config.toml
n_layer = 25
d_model = 96
n_head = 3
n_kv_head = 3
head_dim = 32
d_mlp = 384
vocab_size = 3497
activation = "squared_relu"
norm = "rmsnorm"
norm_place = "peri"
norm_eps = 1e-06
positions = "rope"
rope_base = 10000.0
rope_fraction = 1.0
qk_norm = true
attn_scale = 0.225
bias = "none"
tie_embeddings = "early"
parallel_block = false
extras = ["some layers without attention", "local attention windows", "normalized values", "value embeddings", "an embedding shortcut", "learned residual scales", "skips across layers", "capped logits"]
init = "uniform"
init_std_qkv = 0.0494
init_std_o = 0.0614
init_std_up = 0.0707
init_std_down = 0.0707
optimizer = "adam_hyperball"
lr = 0.00449
beta1 = 0.9
weight_decay = 0.0
lr_head = 0.0203
warmup_steps = 285
schedule = "wsd"
decay_fraction = 1.0
decay_shape = "linear"
final_lr_fraction = 0.0
batch_tokens = [8192, 16384, 32768]
seq_len = 2048
doc_mask = true
train_tokens = 108500000
steps = 7031
dataset = "wikipedia_en"
Each number is 128 + 24 x the weight over its row's rms, rounded and kept within 0 to 255. Layers, rows and columns count from 0. Numbers have three digits each. The size before them is the row's rms in percent of the matrix's.

# down: layer 15 MLP down (transposed), 384x96, rms 0.0708, rows 122-190, columns 0-95
# up: layer 15 MLP up, 384x96, rms 0.071, rows 123-191, columns 0-95
down122 100:147119117115144191098135128183130149125168132145116122185135152141121121135156105147137145138139139125069140134083152122121098117148113150145110164107119159120098150102158093154131147138140113190152115118160133139177140170104097123138138113112077127121116119132151105124106138084115123114
up123 097:069148128119095119101154160077164131133137139175103106126114127159115110125160103099091121112135119162111110133144101133137120143127090117134102155191111134123102126132141158129099150141111084159133135175122150102151108129090126106101152165126151120101113107143129094188146141124108150126
down123 097:109141141134115133099169148113115118155137145129124084154159127121091103133150110146128158105142154140138161126108081167116182140133118104076130111124097158094119158105124125102141163109109110111158139157131157165089113185131126130152089138137158122117167123098124132112112150125101108187
up124 117:131149125150126117149115104058140127108093153140109124115143104137137139123097100143101193149118097166124106113087142114150109134101161128110148162139127090103159165112131155096161134092150202123160084128137102113121087153130122130114137157137130127121084138144136119147133144129124147103
down124 113:102153121125129130144117126109143169127131093118135118126142114145136108122166165153123105134112093157135134140115107100127133141124125184133158111169152144126132120105114139086150167152155121102158144127100123067094133092149103135048089131158111118118104150116115138156123122168102113183
up125 095:149137144166132073106121164151144157155137153101133153108094115142127145138125061089143159132101088156124121139124148156142137104083144060104151126112140117125144125116137093072129115130144116146101118125115081162097152123099127136118125133151093140129138135124150101141117139092132123179
down125 097:090152128121094124147174118148165138100121127104139165117142158173147161112140141133175138150125117087144130105169155139130158134155133146081142103140171139129133126115136113129147102092129064153122157127140120094146142170087078122107116134147139088150127115160112115135109136079124115110
up126 092:101180143155126146153128120128125084142116114098119119143157130081113156115171103112124107129126114102121110114137131081134158148107112129109167172185151101125163131121157140114166151145106156084111120104113116112112127132133123086148114159130131151133063175124125143143169158100129119154
down126 094:146132117121128136111126105117162141073141177083169173125092124123144128113102134154139149144139121087095125157145085100134131135108150137111104149105110142114115161080102100157157116160099090089149121106129113160152117115152147129121103155109131144164159136140069143109116153166137122120
up127 100:190120139113107102141107114116064122128087122135124107127141142149132131108074107111072140146133145116126134129114129134108112127108147169126146160101141126106124148133115147133138139163140156121110128188098145163158163118107172169113136131120088117109132130132157158168138115177152137174
down127 103:108119115102127159103131127095126138153161134154123093137132114123136107080103146059155077119119098120085118087126132110178172121130169157134130158096130152102103150173129123135131170129124155137142107130092121107128124121088156140130097140119167132112090120157123129109123125095097092135
up128 092:108143152079165134085171126122130127137138111190124118117149161086111140121122138150165154133124166177097143112101140126122122116130144150181128137142142129113138131111170139044153147078154115113109163128120130119122131110131115125125086136139123122112126122122135131138175138188139123132
down128 093:117101119153150150164124103155098163114171136101138142116098170124134134159142118162123132134169100110076091117122176108160132153111112122131141132095116171130095151127118163127125125117159112141118054147109172144115142156105132124099112116162087169143108151127110117099130127138128108158
up129 083:087125176130121142068130133092111113119133059181159131137136105146143084126149133137113102150146091106124122121144171131144135141138181104118128128102119092106100138081167101090117127149125130097145140111112088108148145119122120133109104084102120140132115125123163165165123154134128128121
down129 091:116133093102102132157136138144141125121174138108144130152130097112102150093125136103097161096098152156099151167130109152087137110122115140112109095141080125102165154154132098136182116119158141139158104147132120148153080135162098102122120092170145122141157139093131154125111138089172109121
up130 105:072129122106133116121156144158138128070131096109102174182143147157139137147164099107133122136185127171104067148110147160106121138098137152158137141131149106113107153087089142117143110139141155122106149141135125107127129124139104142106152154129081121135126147140158107133100161141144130093
down130 103:092106119108148141147110118118134149130161143165128144157157164141103147108110162093131167142138120126107160142133121126105124127094128140072147093126126106102122118088091102168086114134116123113105111150114118123164099165118127169088109097122076124110168109075131129111131173122147154155
up131 103:093106129097089088132165123081109103054095083158130097133157121157163174176122107127094181112144126159141111135119090129141133130136142114122152121135096162123135142106137124135127131093111143116157130125116126106099122140148140136106146146177080146120135145106132106131114126129114146167
down131 102:107110108140145137098115131091152181167191127119110123158123136163154100082102117131090143151100121110067142097141157139141179143143146121117128139113128122159112133141134129153122087146115134147167124080156128165109140136116156116119092142132083104158118155140164144162136135147126127137
up132 082:151105162094136112191140130160133087119100070093131099083141111147127121131151142162127109086147132113124108128134150114105158125120094129112137138151067158095124129108167146135137133134132092101130171085143113155134129165124108101106118108131116107118148165152143181102103121129140127134
down132 092:128085134127124124113133150109150176112175146137144119171135138108099125120106113092140169130115138141001106128118131130106131124114161153129136130150096120126131161128125112102129126104119115170151127117084126097138141157135123127123130122114078122124123142149179130144127102145096143117
up133 105:086130135139128068133136125130105154099104108105146129139112106102145082143097107146098148151151120130110144117155125113108120086144138147150160128180131138109161178166095175121118160164138144141119110101139142140158178107106107119134093108094123145076132135100166148154142129136116146104
down133 106:088111139120148155139119111078137114162099175121123113118121146134145107155111088130107145157114122131135135091150167128132143129076136139142115156137173148171115093149110137113134120117153095115111118175072144142116124137121138101109144129118138121195132081139181143158122168130152123103
up134 104:140111145103104097128141172164117124139155125128086144130112087136091102139059097092139121118118111091090145161159134130138120127139154115102129097166143116093112156110116162160137116145145118134175144137134147134102105087124082088104133148145081105119119176105096116111126111132118131143
down134 104:114103130105067143129151111132144150119117118148134146135113096135106101120069165113089145123098095082159100144171094144154103101118109106143106074132158083129140117097153148135155138153133142087125110120120139139102121110161088106089128122151072124114117155121147096123122133121104139130
up135 104:091122172099150115098137165086166094135112122140123100111080111131129141135116128172113134142139087156097098136096143113148147162156112120139115131176099094103110128149105148101169137104145139122150123089154156145132143125133187155105176108142149133122130127153092117151122173139129118103
down135 104:147156110161092108141146109116149094107134095093104155102141080154111160107127139086128138166135171093107147145132112150147124155135053146133098129151100111116114138152125113112117141152118092147148141145158117110088167131088128141093115110095095101129135149150142131109123081100121129137
up136 101:086150140139093110146113151150117144124151121162132139093149131161076125108165107137085126107132175127107131117142143174138131190108124156120122157117124116142129117099125130105133134124093196147156116103104124143144137077113130150160121128135080128142114143117154105105098106119065132144
down136 106:108127091149117134162124164095131166141132121131111119048134121165146084145140142128130134124090120085112166109120100133127106141124136123151146136140110102124104102104115199130089109147161095104159161143146132102134155128126152145136115117105060133085154131101139134107130101123120111133
up137 099:172167133131120130146131111143122145125123134127088154123112080105108148105149104131139152114158100151088131087135125093135123145126099103127140172169137142142122146126107159090129194117110144123155147141083118078153105154146115150116126118128145157132117150068130130099168123127083092106
down137 100:139097097125149138138145127138185086121155119114093112096120074116120134108128126122144098126151106117133101148104086104149139132089162164107132105140115152154133177087126113099159176117159156089095120103105141093162137129114151133111161136106139104090115128103139128088143133142127111084
up138 090:091131112170160116142090121116102097120126149117172107148138136176117130159116127101153182121125107133095095158169172117159126136116145156158099094151137082128193130099112139095116141091118136120115137128132115139165111094132122103156166162144104151121111152115141112116112120143097135113
down138 090:110121119103139101172154131101126129099110124150128162159108138123086094156133122151092137095155130098132153123124136117073116150149097108043121142137114136135151106085112143170093144159152096143160108125118113106133155098120096106120103074143128102101133127159147122151112111116145141122
up139 090:120146124134151117158137137149092118109130138092153162047172113174090138142121143121131133111136176096106111135161154139151104121125173092145108112152075140112149107129137132109122112104139129102112081136122113113148103134120110162080087152142140117099136134116112162143087149145133149131
down139 092:146125122107134180103130148143108187133119157116163121107124134104113138151127121128139126087122108112069174115129162154125120181111201119094115107119150134170123130136130119099131132086133112162119127131101142097135146109149135132068117140114105140134124142107174181154140137127111135149
up140 097:131114160130125129111161089099160130152083086107136114153141125101137143126082135122148165126110143096098129138135148127167138180105171137143155099163079123125111140096168132099109107125115167102144119110122147119119102114109096138103104123145127134165096187150132133115114154170157156134
down140 096:139069124132096123144146160162124108142170143122140089123089143101150107125135125128144087129118164089129095118146123114120089131099128139128103157111103113144131120133111078124113147103108074132145126127119120096103141142162123131067166129120100131110121156122142187119130094102124175083
up141 092:157134117135103090115092129144117170152102147125052102133078115142107133124155142125113127095127123088080120105112121139109145110100170126131125090135076153142167166143129116144110162138114148170146138159110124118104104157105142124158135127126087094110110179110137128100116141141132122156
down141 088:110100099116096137170126151133093127120164131089077141105125157106143080160171132096128100155133135126135140099127150135142125142131159141153140110164127110113122138120111077097166153152184166125138143102108139129146135162123129186096156128102116135123088080146127163124104138105118124131
up142 100:105128149115134121163113181137146100143117131125081123123088120115113107127117099143110150154177089136097103056156147104126138179134133136103146130116122121139162114131088124162117125168110117164125107099121110136111169099122102179094104107125095136128125147075136138131121125151095112121
down142 103:143119116144118129092091094109171146114180112107119152132118128086079094161123104104083166114111091160128180171121135124127150155125121183124100136146127115135146103109155154114157159139129168135103105139114163122114108131104133153119091121155136127089150169133105121119116138116144125161
up143 104:120116152154178130077107136129112101145086126127135161171158108132108152169164111134113116120140148132133089135112167136148123172120104171140160137113139108082160134099093140076162153080113128118134155101113157148115159131137118129124132155175134130105146149108123102156136118107090117127
down143 100:150114141168133133114129107153129172116169153107151142127106173141103100144082124142133109098102137113119180121144107102135139090159130161107129158110143111182165137144134095155107132154144099127125146119125106128125080132146160114133166150133113098062090101126126156087131158130102128127
up144 095:103143135098087156103125149140117134140103143121162145128117127123120081134110118099084126179128142091135137129122108147100135089138127101176122095169116110136124151098055130118094120109108137131121145126154128084127136098163135104049131115154126114139136140133128081103151115161140101136
down144 091:103181110112062147107096121123115098141104058092102153116153086171150115132130122128136105126186127097082110115134091125125149137124114097165104118127140144137125170109102141115155119153137122125118113165119098076113135130132152150133103089132131110104143138158133119125113144152137111117
up145 087:154150123114151088177140111103141119135104074112111118113086124133140145114107132102109168168128144146107130143113106096131093129159142131119150145119133133128128169144131127132097128144185129145098124118136133157168122126122064110145147120141096114146117125152125060173113180095114103100
down145 094:135113105085164118099128120133134127161137128135105094094128125144128170090148148116123102096086097107090099079116180137137145120132117145162128128123102115090121098119104151081071134126090160154127119086071116125114113130116101159156133103116124115091129161160116137126132129149111145121
up146 097:111164160136151093118087131131163100133091108087128152128083114124107137102095140128139113160132157114110114117126138146111146140119114146121123161147133138091117113123149130124187152143107168171122101142120137125174152087125126122145101103188112133100120112156142140186128081166148157135
down146 096:140084101101138122110114103126149122118133166183091085189133134151142109116122091103123142147118127143130121081114161139131139107159138099134117162094123151153146166134112106143127128077121124126164187144134129140091101147126124114129104150156111093141101151128108104131126084089097150147
up147 098:128114148143089139133159119099086116107132084143145118117124129139129114153072097126085142144104113142100140137115128141080138113180168129072134102121105107107195131116147103123152181139146157162136138123144115175090122132166114158146131123131130138131103118129167101118129109162121124152
down147 093:107143133141158146101151153085162131133164143128104138155145137096109135095176160138147118133166152107130105110119137120096131140105108104103143112119128120124142129124123168198064148092108092131121081104108177092133133130097150120137121163107147104119130095106115142139129141102119164092
up148 102:118159146087131079101123154091126124096126136173175097121089126147090098143175121125151131111155120101133110131137155142123087095151119161156137135110125114103140124119104128119135104139142138133190147120097153153119139118124119158145187150104163109136163122125092145104142160177113134131
down148 103:119132126151082125170119145087091068106135119095151150153119119163098149081121153108120106135170127107137151143121155143150109108130128112135106117092140152132127116164143137128101108098137133166098113144156116181125167125149142141074132143119071113159102107132103143099122161110120120103
up149 103:121139148114129089119106136166171103123168139057089161157108134134090164127114126157135129125162162144109135143156146100115101146100156095088127136121146136129126150133122108135140144057156118120152090160144130108148142131135088129114141118166127114108106163123158094130126093085132138117
down149 102:105122113133124111104129157136157145142105145155131068142093134131104147096105189101114098164129125091154105118103173140093109131157120113129127117189116136147155151132127166110154086085129126107142151087132114130183153121144133141141120131167124124086125107140127110125178106110110137137
up150 104:145139151105113114092126128131129147131091118127146101120143097133164109128123135160128138201125143144112142058135125158112102106140145152112120120114154078133118152110122174151154147112097114107107139148153086144120131144085108128069179129099118151170143158123115107159121128099132111156
down150 104:156151118152114170097151092129131080168167159108149139095118112120130091113094120143115099117134131135116107106102122117113151090157139101097127123149135133133132092088118094137125117154135173152104098108072108149168138133114147111111156112090152129136183111131104119092172154125104132109
up151 109:091163128127110080135148135134096087144157098094146171091118128140076096101108111137149142111146119134120085118113143113106104160126103118097145150137136142107122195112129125104125153152117114178095111136086129096125107137130088115149108146124117170157134127111101122166118114156136095103
down151 109:126120121073181130135113123181152123096129139103163095122151160159108165127092149075141125146123133110154116126158129130099119115104137154072126137115111116154132171136140189116106106146090115175130142143118088128146114126113115115136159140137148103115149096134097150121105133155147089115
up152 098:148127135096137138142174164154130052142094112164138110125139130121136122128134124132106133121154148114149132133158142115108127118164155142126109159157103138135144141050150086148113153131134153101162145127153108123126088127130091101086124140160113112098133127137087129130148177188137116116
down152 093:109104150138129176095111138099138185106146124140126096180124134126096135127100131141128113111158112149100133127074128146129150107099155149108141112102122172111125153132160089147169119165121146147108092136098132105157127121155167142174172160145100100130112132160127115115103119130086127159
up153 101:136130146071140138099165175138129109097120098136123177114091093148134121122093134128056130156141158150125105141119154097093131100136119144156132153118136117127107178140116165130140108156089124097135125144108108079132085160120149127136084161135158112129123132140114123135176135143118148111
down153 100:110124112121172151086095119088151158116114120127099114161083118110116151146127073149169116112104121083113139097118099117124140187149132123133138154116110115123134173131132127132105127110131144149122120146124155089147129089122131109139105091129107138136110078173109106084097108158078143122
up154 097:142133131165138129127100128141171120119094097075094117133107098097131112156150092115118174136140130161142126147124152188081128121125151106124159101111157147127134138089137127154171142126113131109148149123135118156162154110097130123114141135149158103083091147144141097192109134145155127167
down154 094:166099135079130113105123118133142132129123156143144132108083118166109138094149159143136120137102160090104115106117108155136130139141117127106166128169097149149109097144129141092119106118139172154113085081125148107129138162141096140118080123138099163129123167133174138095178159145139116088
up155 103:171112191154090111139121146102069132136149155166123090133121094127127136162118101117123098130145154123090139094136180125164105137124117084129145112134082127141132139162103144111147103111155111157120108083133157126133120115155153148124134107150150140183136127156089115123158099109126123128
down155 107:153111144140135122142136158107140144121131162172123141145120157125082093121101133151075139153152105132116143119098071164119112174124142078149124067126148182140099107128132114140152137157098143132106136151146077145107160131109095127084135127103112157121115129139111167108137125143138157117
up156 103:143118140149094147160105169074131073115155132125119127160115076132088134152091121169144122160148112112152130126115195123145144130151149130119084124132091142140151106087122134155132114117095105106149137147144127119131128093123146104080126152154140077181124152098118113125137126137149119129
down156 103:127101134126143148135130141118182136143105146111080145150099148101137144128132117134129129164092143132151059125148130123142112154106109060142166143128128125128104133109146145137151121110103130116116104101184130207106151139120142123169086101153118091106112114110128124097131107122099147156
up157 093:138138132120134106115126091145086130108119137123119166117163141195144114124152119130097143169140153086157098105096097120091076114114112146175122123141131081115114155137102128151123135122130117117097099130096134114118120137108123171131117105132118139161120149140128088122126201127145185098
down157 095:104075132142169161094116103126179175153149135112131143119132130126102159105084129133101159134117143119089166131159117133099106144113120165119137146102132138130100124132080110093152102128128092159103115133108132104140097144129117091123117080097103144114158114131175126107131134161155097168
up158 093:129139100128152126145147105113147122200085100124128139126114117172095121103115126188116116128132163105115097127099128144175112166130184178159159113131125106127135130133139115147143111118151107107140110144104161123097111142138110111123114149156173107114104147102114109105191149132111112154
down158 098:105139133125137128130131133165155151106197133102164087109137155123153135135131134108077112118086128140090119111142152104111120150124144127093120098129121123146154146118149149166154138145150132158130146188136137124126102112105131121104135153137070134141081128073151159082142138123168143167
up159 106:111167146117147121153159153143130118163106131129101158160115131103138111169070106144116136108102134145127093107148154131159134156121113133130143152119099098101142154135152119133135098087117112128161164167106085132104108074073137119132160124105096123168089107121123129086160114151145145099
down159 106:143127125160161187109136155120154131118124114156117095141158101167128105090119158155100155106119159129116133114152160163131110102078124170142145127118117120142132141104165114146094112116175103143108152144128134128155147110117138098073127121093094091120138097163132139130180109146136092116
up160 100:114182121098135125149140131077163134155089126129078176122092146107129184136090106107139106167139107123126126088111131109140117138141150112145106073126167154133164131115124118099138135109128141107164072135122111096121126133122141121091160110114126123155119156100077122137130147108135119157
down160 097:136140121098153137141097118082126081118145097180121147115076150127132126138090076106132125127106140157133099135156154112083119127118116078094117132117143158130144149120106130166117090158116138143140171109175118087136090114107141133146123133103147116106109119101113139187115095117139105153
up161 112:115185135104113132164149131161149103130096127054122137132080153160097128116154096146126123128135120116126120127147129102117153121152163110113139137126090085161160134102113122124136137113103111106178114138078127166130123112092103133143109132101126109132130153064094138142159126155138164101
down161 101:127157132106114131115141133149180149132122188090145091115148124122097128118139141127103142115153172122107101143121144126139143150113151093192146138148114104154116080153125136133144086074106111123152098130093100130108125169114138189162134098143149148134109101102109141131151148135141091121
up162 094:159151148114144100163119124148152156145110142101107137172093096097136152130118114158135188149139083142140090114146156129106117112132191124133108110121152144136172132147158135107158146107085126131129069119129104148084127067121121142148150095105105161129119140105154128112119112144118134138
down162 091:121124150089164123111133121138162113119137095171126121135082159152127159147144124156143077165103093113126133139128147104128167106141177095108139162129118169114150159128158167119129143138112123141167161114107117163119122130179085125125172156105131109173106111135138119153159110153152132153
up163 099:150124137140140138108152153149139118176137103084088139100101161096145126135127108163121146143100087129128118142126143186114123126097075132139139129182154117128117129095140144139129200138089104135143114123108150131130103114099093119124105133172079142153096159143099115127151138124170132136
down163 102:159070131176114139162123102052143115161165168145107117118120091125120138146115129141148126125141156081080121118133116114130137144134165113143121149113088112135102145118095092134147079111134135121085126152096140093094144161159110122149102151151110144120124172129132144117114115143155134121
up164 106:133139147079146154098089128132108097109104111085082131161094148147124155163143112165124138143144144135131134131096124137104130150104122124126142143139133127124149101151131142093140143106122117125122090152135163169169161106150075109122116102190116099113122164153146072155159110112159138145
down164 100:153055101164145122084111090132144153138140196135114100132109135139114100119110160070150099125099147108122143151127128121123142117113121127153159168110118180103129098144153113125165138102137135142144162133123128116106163136138156157115105116149092128112117170126144148111139110127149170159
up165 108:123116121124156143144134105128151136074108098118148126139110133148099116112122099118142136162131117099090112147107134126138131112095189097094156139122070099102200105093130108134072153143129170125144169108125113129106107167114138133135176113159136128146119132127096114138142136127080148124
down165 104:107164135127102103151155116137133120085153099097137152102146118127103119129124104128143162062183129096117139134097123117146131094136130140110163082107111135157146116124105140141102118187105114102110086148132133164123095092150100107157134102104149128116140092117127150134087173156108108124
up166 101:170155133108100167145129161146160147161131122139090138156102089142148150152105120125139117117109115091095112154109122149139124127121085105131098129108086109132179123122137121142110157095147155145139158142127150122188123112092101105129121182129099126133077179085139137124144154158125141124
down166 099:105130076145099156150139128179088157087117150150080119173115110133168129082119137119110090127134139123118092136111164118129143117137076146122095121130097106113126100143112125165100127120162111089109148135096100109134124082115132095074127112137117140125085139161133139156112152123139116127
up167 106:115157117127126132137144113185171102119104112126148135142081095119125132164115083163073198156127114156124117129125134115148123151158108116155135121182119132124138136150153133102127154179114134106108175131155111116121124105098085102122125115144119149142112158116095130175132107095148147129
down167 100:146134127152093187099115092112197148115127124114141123132111129118103129146143105123110160114079131143129115121145098159115111182105096084201114097114114073122168121151124126150149158084118116118151146116151153100114143139126114137109101140168088120151136130130132128124130133111123106119
up168 107:116117146123155131117122142098113130179149131097110130163105095125128084154117117144112162182134128114133136141121138135114081119125086091104141145150124125107150137135136120083128159118105187170145164128148131096107085151096109134141107095140152109156127148140169147111166165164102121167
down168 105:104142114140116154166126138108130135184105148139117135127145133158148114143122139173104130178135104110157115137134113123173125139131130091106099163105131119164151190139094124141105129078103082139124178183097156105108118133128108096138127126146127124093113102145133087103092159132112133116
up169 095:148117136063170146148113136112121166125131124127158093142106112137108145150133098114126140119119115157149143126122141130142107130116125142139117118147056117105163110147082104145147153091108157107112132101109192168165112090148115079157121162146112113114098125158117120110159099116135142163
down169 097:130166142104144170103157086088136127132131133138097135128148120096136151154143143160156119110167174120082089133143126139093154165107129090120115159139133136116096100152144091144058123146132145145088111108098113126140113122145120147155106130120129104117144167154121162123108158176152155128
up170 094:155134132157159118151172113102129098098100140157115131111135086149117170187112111129111145129147133169119138110134098140140125134131132145169111071129135167130134145173086169120127120156107170165167128081148142137124142097117097153137115157162168112113093139122129114151140115139115143157
down170 093:152096102094104160117109139139133163119102165141204127187150133123120117115130140113126134138139141084114177112120099142152115091111142098118101128127135146141129126097136134146129165169136123153106128123113127117132136130115104186161084119100145183145088128152118101124128108143086162140
up171 111:122125131103163138158111138101112115166125132150162108134158146146075194116080144130084189148108127145091105129152141152095126102088102151149149106173116141110110127119135143123087108098120152121139155151102136156138122134114134122123084133129157093136095109095123149142163112131125108109
down171 108:113098111107129133098146091176167162105164112121145171187120152166119146132106133108146131117103103110088137098135149132127120129158133147085106071139132104148123155136080097176122146123108069118133133145120116106130124154126103098133137156148104115112152109108143123100105122120134083131
up172 096:101148137144146091165114132143147086146099088096109110119118116148117123073151121134144118115125157144106102124121125098154143201112091177122129135128136132153173142136160126111157168136130152124156152117143118087147080117115118161142103153165124169092131143108132123108130113090093143124
down172 090:108084091098149143122136128143164195118112112097092140120126139114124163093136134125148124148148102125110101108145137121146100138167112140099126172145121137125088180143169145096130094114152128138120133139080143163151105134122137139139144162115114152135070108160114070155132127145123100114
up173 104:122138116114149087124139143088139131123107119113102113147130088105131094182116129124074129109164129159107124137150143098125125110083127151093106161102133133137174153122135116120103153138159118114144089133114161166141170145121107115140081159155170079128125117146135135161154155156081133152
down173 102:126120139079168112110063107152154114143124125158166114105126113149124072117101148133104119111096129119120163104148112157096184139125134129119147151128121168143108115092075127152170135097082147143137105113112138146126111088126126134143098115118111125129095138078123136127121105116167115162
up174 104:103132194151129118132121132113109098097094147125128119083118138101109111165079145110143135150125175116116136128148158108111101120177142137112133106111118105144157115105097151128131128097084103143174141139110144099110098118142137173095113112132088088126150101122102132105153115137107187110
down174 106:139137168117067108115104144128127143156075115098098136106109150127102173146115130137090098160116141153129119101106126124176122163153108092140179112106120124093092143130123138118127109101143129112141115112174102081128140108127136094140117108135085116117165110126136131145081082150110108147
up175 103:107151127165146136145124090114126129147111103093142134132105132187145132121105072091107133108112174072105130110099123135102125137091181128119150156122112125137111134117111109103145140122097096124163152064142114173126101132151146164128114103129127111121088104144175103135155148138149133141
down175 097:120128147150061129145143166156141143079157123158201147131151133154121098146141149153138107113128115155135188121114146087145106131130104134104153127142128164142113125105137155146124079132133129129124134133130131068163100132114158101164106155142123093118167112089141110124123134136136109098
up176 109:133143144168131115130173138159084086142121128139115150127132138172096134153102131149104125113146088108125109104146155169098109139160114136140149143125144099145092145106139102134152152123116114174190094084114093127111092079118123113151135177120141119172119130125129111118116148078124105118
down176 105:105109090114066101118132112144133126128097134100134155144197125139078128116092131127102090140114102117127127163122158132139123144131130123109126109132129129138153104168157102170150132107116089113170122097130094193132085119131165141129128146125140124143148111088136091105139121079133099115
up177 097:127162153108125101112117131148146081119159088107082112183057173135113111128099116088107113125131130120109141110150134153139111119130162170135138109200132126134123115129144105113128143150155093163134141178123116127107117097132092136134117147117116130126125123075081117123143126140109123097
down177 099:107137165086104148072163130151151143078129169142170131133111154128107151084142131128111135095140082088104146147150116153140149119110093151144173128168142133111152111130111125122098113137117125133139143100136127131062140136124125138064119132151127137112116125084121126155090115139146145093
up178 097:156117119113157151102123131112110075106133126112120122129137116122118130113121131159093153143109152115101089125152193085139127118083143181147181152159133119095131147127147124085080111107133152120114125172093136150160143172146110113131094146147144140128113125122135130156135143188166132126
down178 097:133134137147105110145130147125158169152108125134111172141122109149137114170104075138140143116127095129113094128131084143207132141150136111098131143113110113157140145118114139163157158149128141141165139092095110127107130116132160116132159184140133144140108125093070169105122117093101099105
up179 101:129168147167136116146139173087133125145151096134172091130139126160144168140107111119153107152138100140110108131152152143158136105152135130124130129137147092159167083116112157115148097157107131106129072110132137167124112115163123131137133186176108144141092130094111117131118115101168162149
down179 107:097131128147098093114135124073138169108119123096135075157141098143105102142088093122092098129132140093066148116149164138128130118118148150166149112133139144159146122133136140128164115124134099112119096123141134127115171103194098145107116138103105109154122117161157156121101093146119108143
up180 100:160170133175122150101098127142100145135092131140132119129143119114124142103129121167126119124129134092134118096137102187158111133128144174160148133112107083144166126098139103140157111116105152154153094129129138136098129091140087164122132174146120113124154117137127100119194159166129134180
down180 101:112097112147142142161106119118127099145097156147156115133082144122123130136117124123111110141075154111140102107103124155096138129109125126136105130128084128114154114158148100127134168152165182145153111085122162131088172138160119120110152124113125133086179141148162141157137151185100138165
up181 097:149111113174139140111090128123111073108125151137091088148179107141139138130131093115108144150137122150119114118073133163072130099083153154148137109132113142100132121130094167104097130114153159133175133149121130109138107093116162168102125161139120108126124168126119146103142121141107155166
down181 098:105111090183175119122109138128141112117175133143120098180135118090145104158082123072105140130142105163153106161113099155134131095145132100124095153084127139094178160136137112137158124156097105136171152112081130104132152115126107134103119107120129123108126136127108104155131132101116137129
up182 099:104131153147177098119125156137131057136108120092117138159146117165105100116151120140071121120143093097140137151129177119120147149125082141121159120110129096074112119125095149115156129163074143149129158101115105132125138127108176122094146137138133137086094118131110135110149099128134143128
down182 099:120133100107133122135132120113170126150143153110167144155155121103100112099106133110115126107119064086067137137118160122109162150120116155097171101097077117119151151140088122109133127106121112171167158123102146133140118158110124075096145130137105121131129110160136111089143113101135089118
up183 091:129119128129110111169108160162120106098112105126100124149141101152136114161111133121127155154148142142135127155160121117143132131132076094089151098183117146114159141131131172096130123105103148100127124116156113127150091143127187125166129116155144112135114146089120125129193077081100159130
down183 094:138120100127085136076140117180188170112157114124122119130098152132140137077099161120138145122152140121118123145109146126145146100114134121117141152155151148130093119129110079115120105125152131109146126115066096093159135118134142113143112111134071104140149158127182101111153104114137092153
up184 095:091134148118129067151131133123147117137088111131124160191129148101129088159089131183142139164135130116100113132143118120081110113113138166145161130132136148171160108156158177094106138148152100131121114086098131136126145096123116123138168140126117129077135117118133110136103144102121156158
down184 093:083121143120185142099153144127157155157103134132132147119138124144147078149147178129155159128144087112132135135131094116131171141115147106114131168111109169146119091109090155115143136159136095147197110091090106154154125114103124142109128132108122133114152165146136123099148133161164116118
up185 106:167098144128124142130129149095134097097131093180116107122147135141122133180168107161095140153134110117144144115122149133068105070158134110068114121104128124133112126142090119121129140122124126136115124096133137162159165145101180126112148108128142149108155162083095116121109153126084144131
down185 110:147130107102135165160092105121123111123161121073180107121122140121128148138126100127100096124121137112112168079102111115126143107135179151102122147120125166130134068093132107120158127165112087171155153130128110083148103149124127136111150118129100102146160101117083116142101109141123096146
up186 095:153144129162113145123116156119145145140137142109113115146120140153133140116124134123072164138164102161143137143120154145117142141184141109097150124183074149086150139088170156125154131115117161135125129154106130129121142087168119172134149156130102168120112184125144124157144128167103164122
down186 090:138107108082119108118141109156147129121138098126121143108144145129127128144171139112081128164144133164141123142083122147106117130130121142098083135119124147097137134189150121092126116142072150115148099140132115139095170138145162125132111143096134158151080112156135107060114165179143120142
up187 099:118117129148123119149104103134126143113058145136165163141154101133074120172135108103127157117142131125155137157118122172122128132117165177092110120123090122126147125118112167165119117078099128128160162112139136171110099106122160168145138160146136118108137134103113089134148120113132164172
down187 103:127127113121139159123152118161137137106165120126137121128102150136160104153126135110143140139098137131051131099150133142132132141118133120136144131158135111107103151127149116098107087154120129152141090125100123101118127154146125134161104115090110134118211166157145117149069176174167119092
up188 111:098128154106125130128131130106127127109132142112099129161127116140129156139058143097113118235150116123098142079143115124157109172152130134138075133110099138147141126103112145139163167118105116127136147140091142117170140132139118145132124149163133096159130097115140125119132153132143175146
down188 111:122144161116082127134140135154169161111094113145169114138092114150133130155097105136116131170151109137133162110120154135161096132163091118139156166124168124150143124150134163154138106181087104112143126196157142102143119124135108148097107104159141128162098123128149109116093157107123120103
up189 100:119176150110134154123135142120101101159134154081105178122121142116162116099115129107113141128085151147100116104125165163136117164113128102102151111107126112146190133117115134160143134104089099121103156128054100123117146145080132114114118124122115140158116162140140116116151134155175157114
down189 100:110137108154147152137124128085172173136126143140153123196160112128104104152174112125123129074091116134152134116103141188121107130129129092092142121092153154138149154114132089156157108135146118101132113152141124163184124132107127127121124134164136154127166147133112114142112102148137169149
up190 104:128148133125106110153105149175136095124094125123109135142103073149127154123111117150164142111106177117127101133107100142142110131110185110112108105153056110190099146138129064102143102141121131127100117168112164139143137140130148149127155129124106126167148144124171129130135153122126106133
down190 101:164123103116109163112123153117108167119112172130128120141176131139085124126101092162161127133132133132130110080092134094114102129128155111147143102150114126148159172151139100119109167136130090120109110162136162119111130148155124111100085133094095145086123110148071147156109101117145088140
up191 103:139119135128146129115130126120155144147101126077118140153152164107165123099134126088092155134110168105120098151172101143126124165093115127110143165097103127135131125092119148096140145125094131129160116094102142145160131110077157135136138110130175146142117085125127110167113188150118180153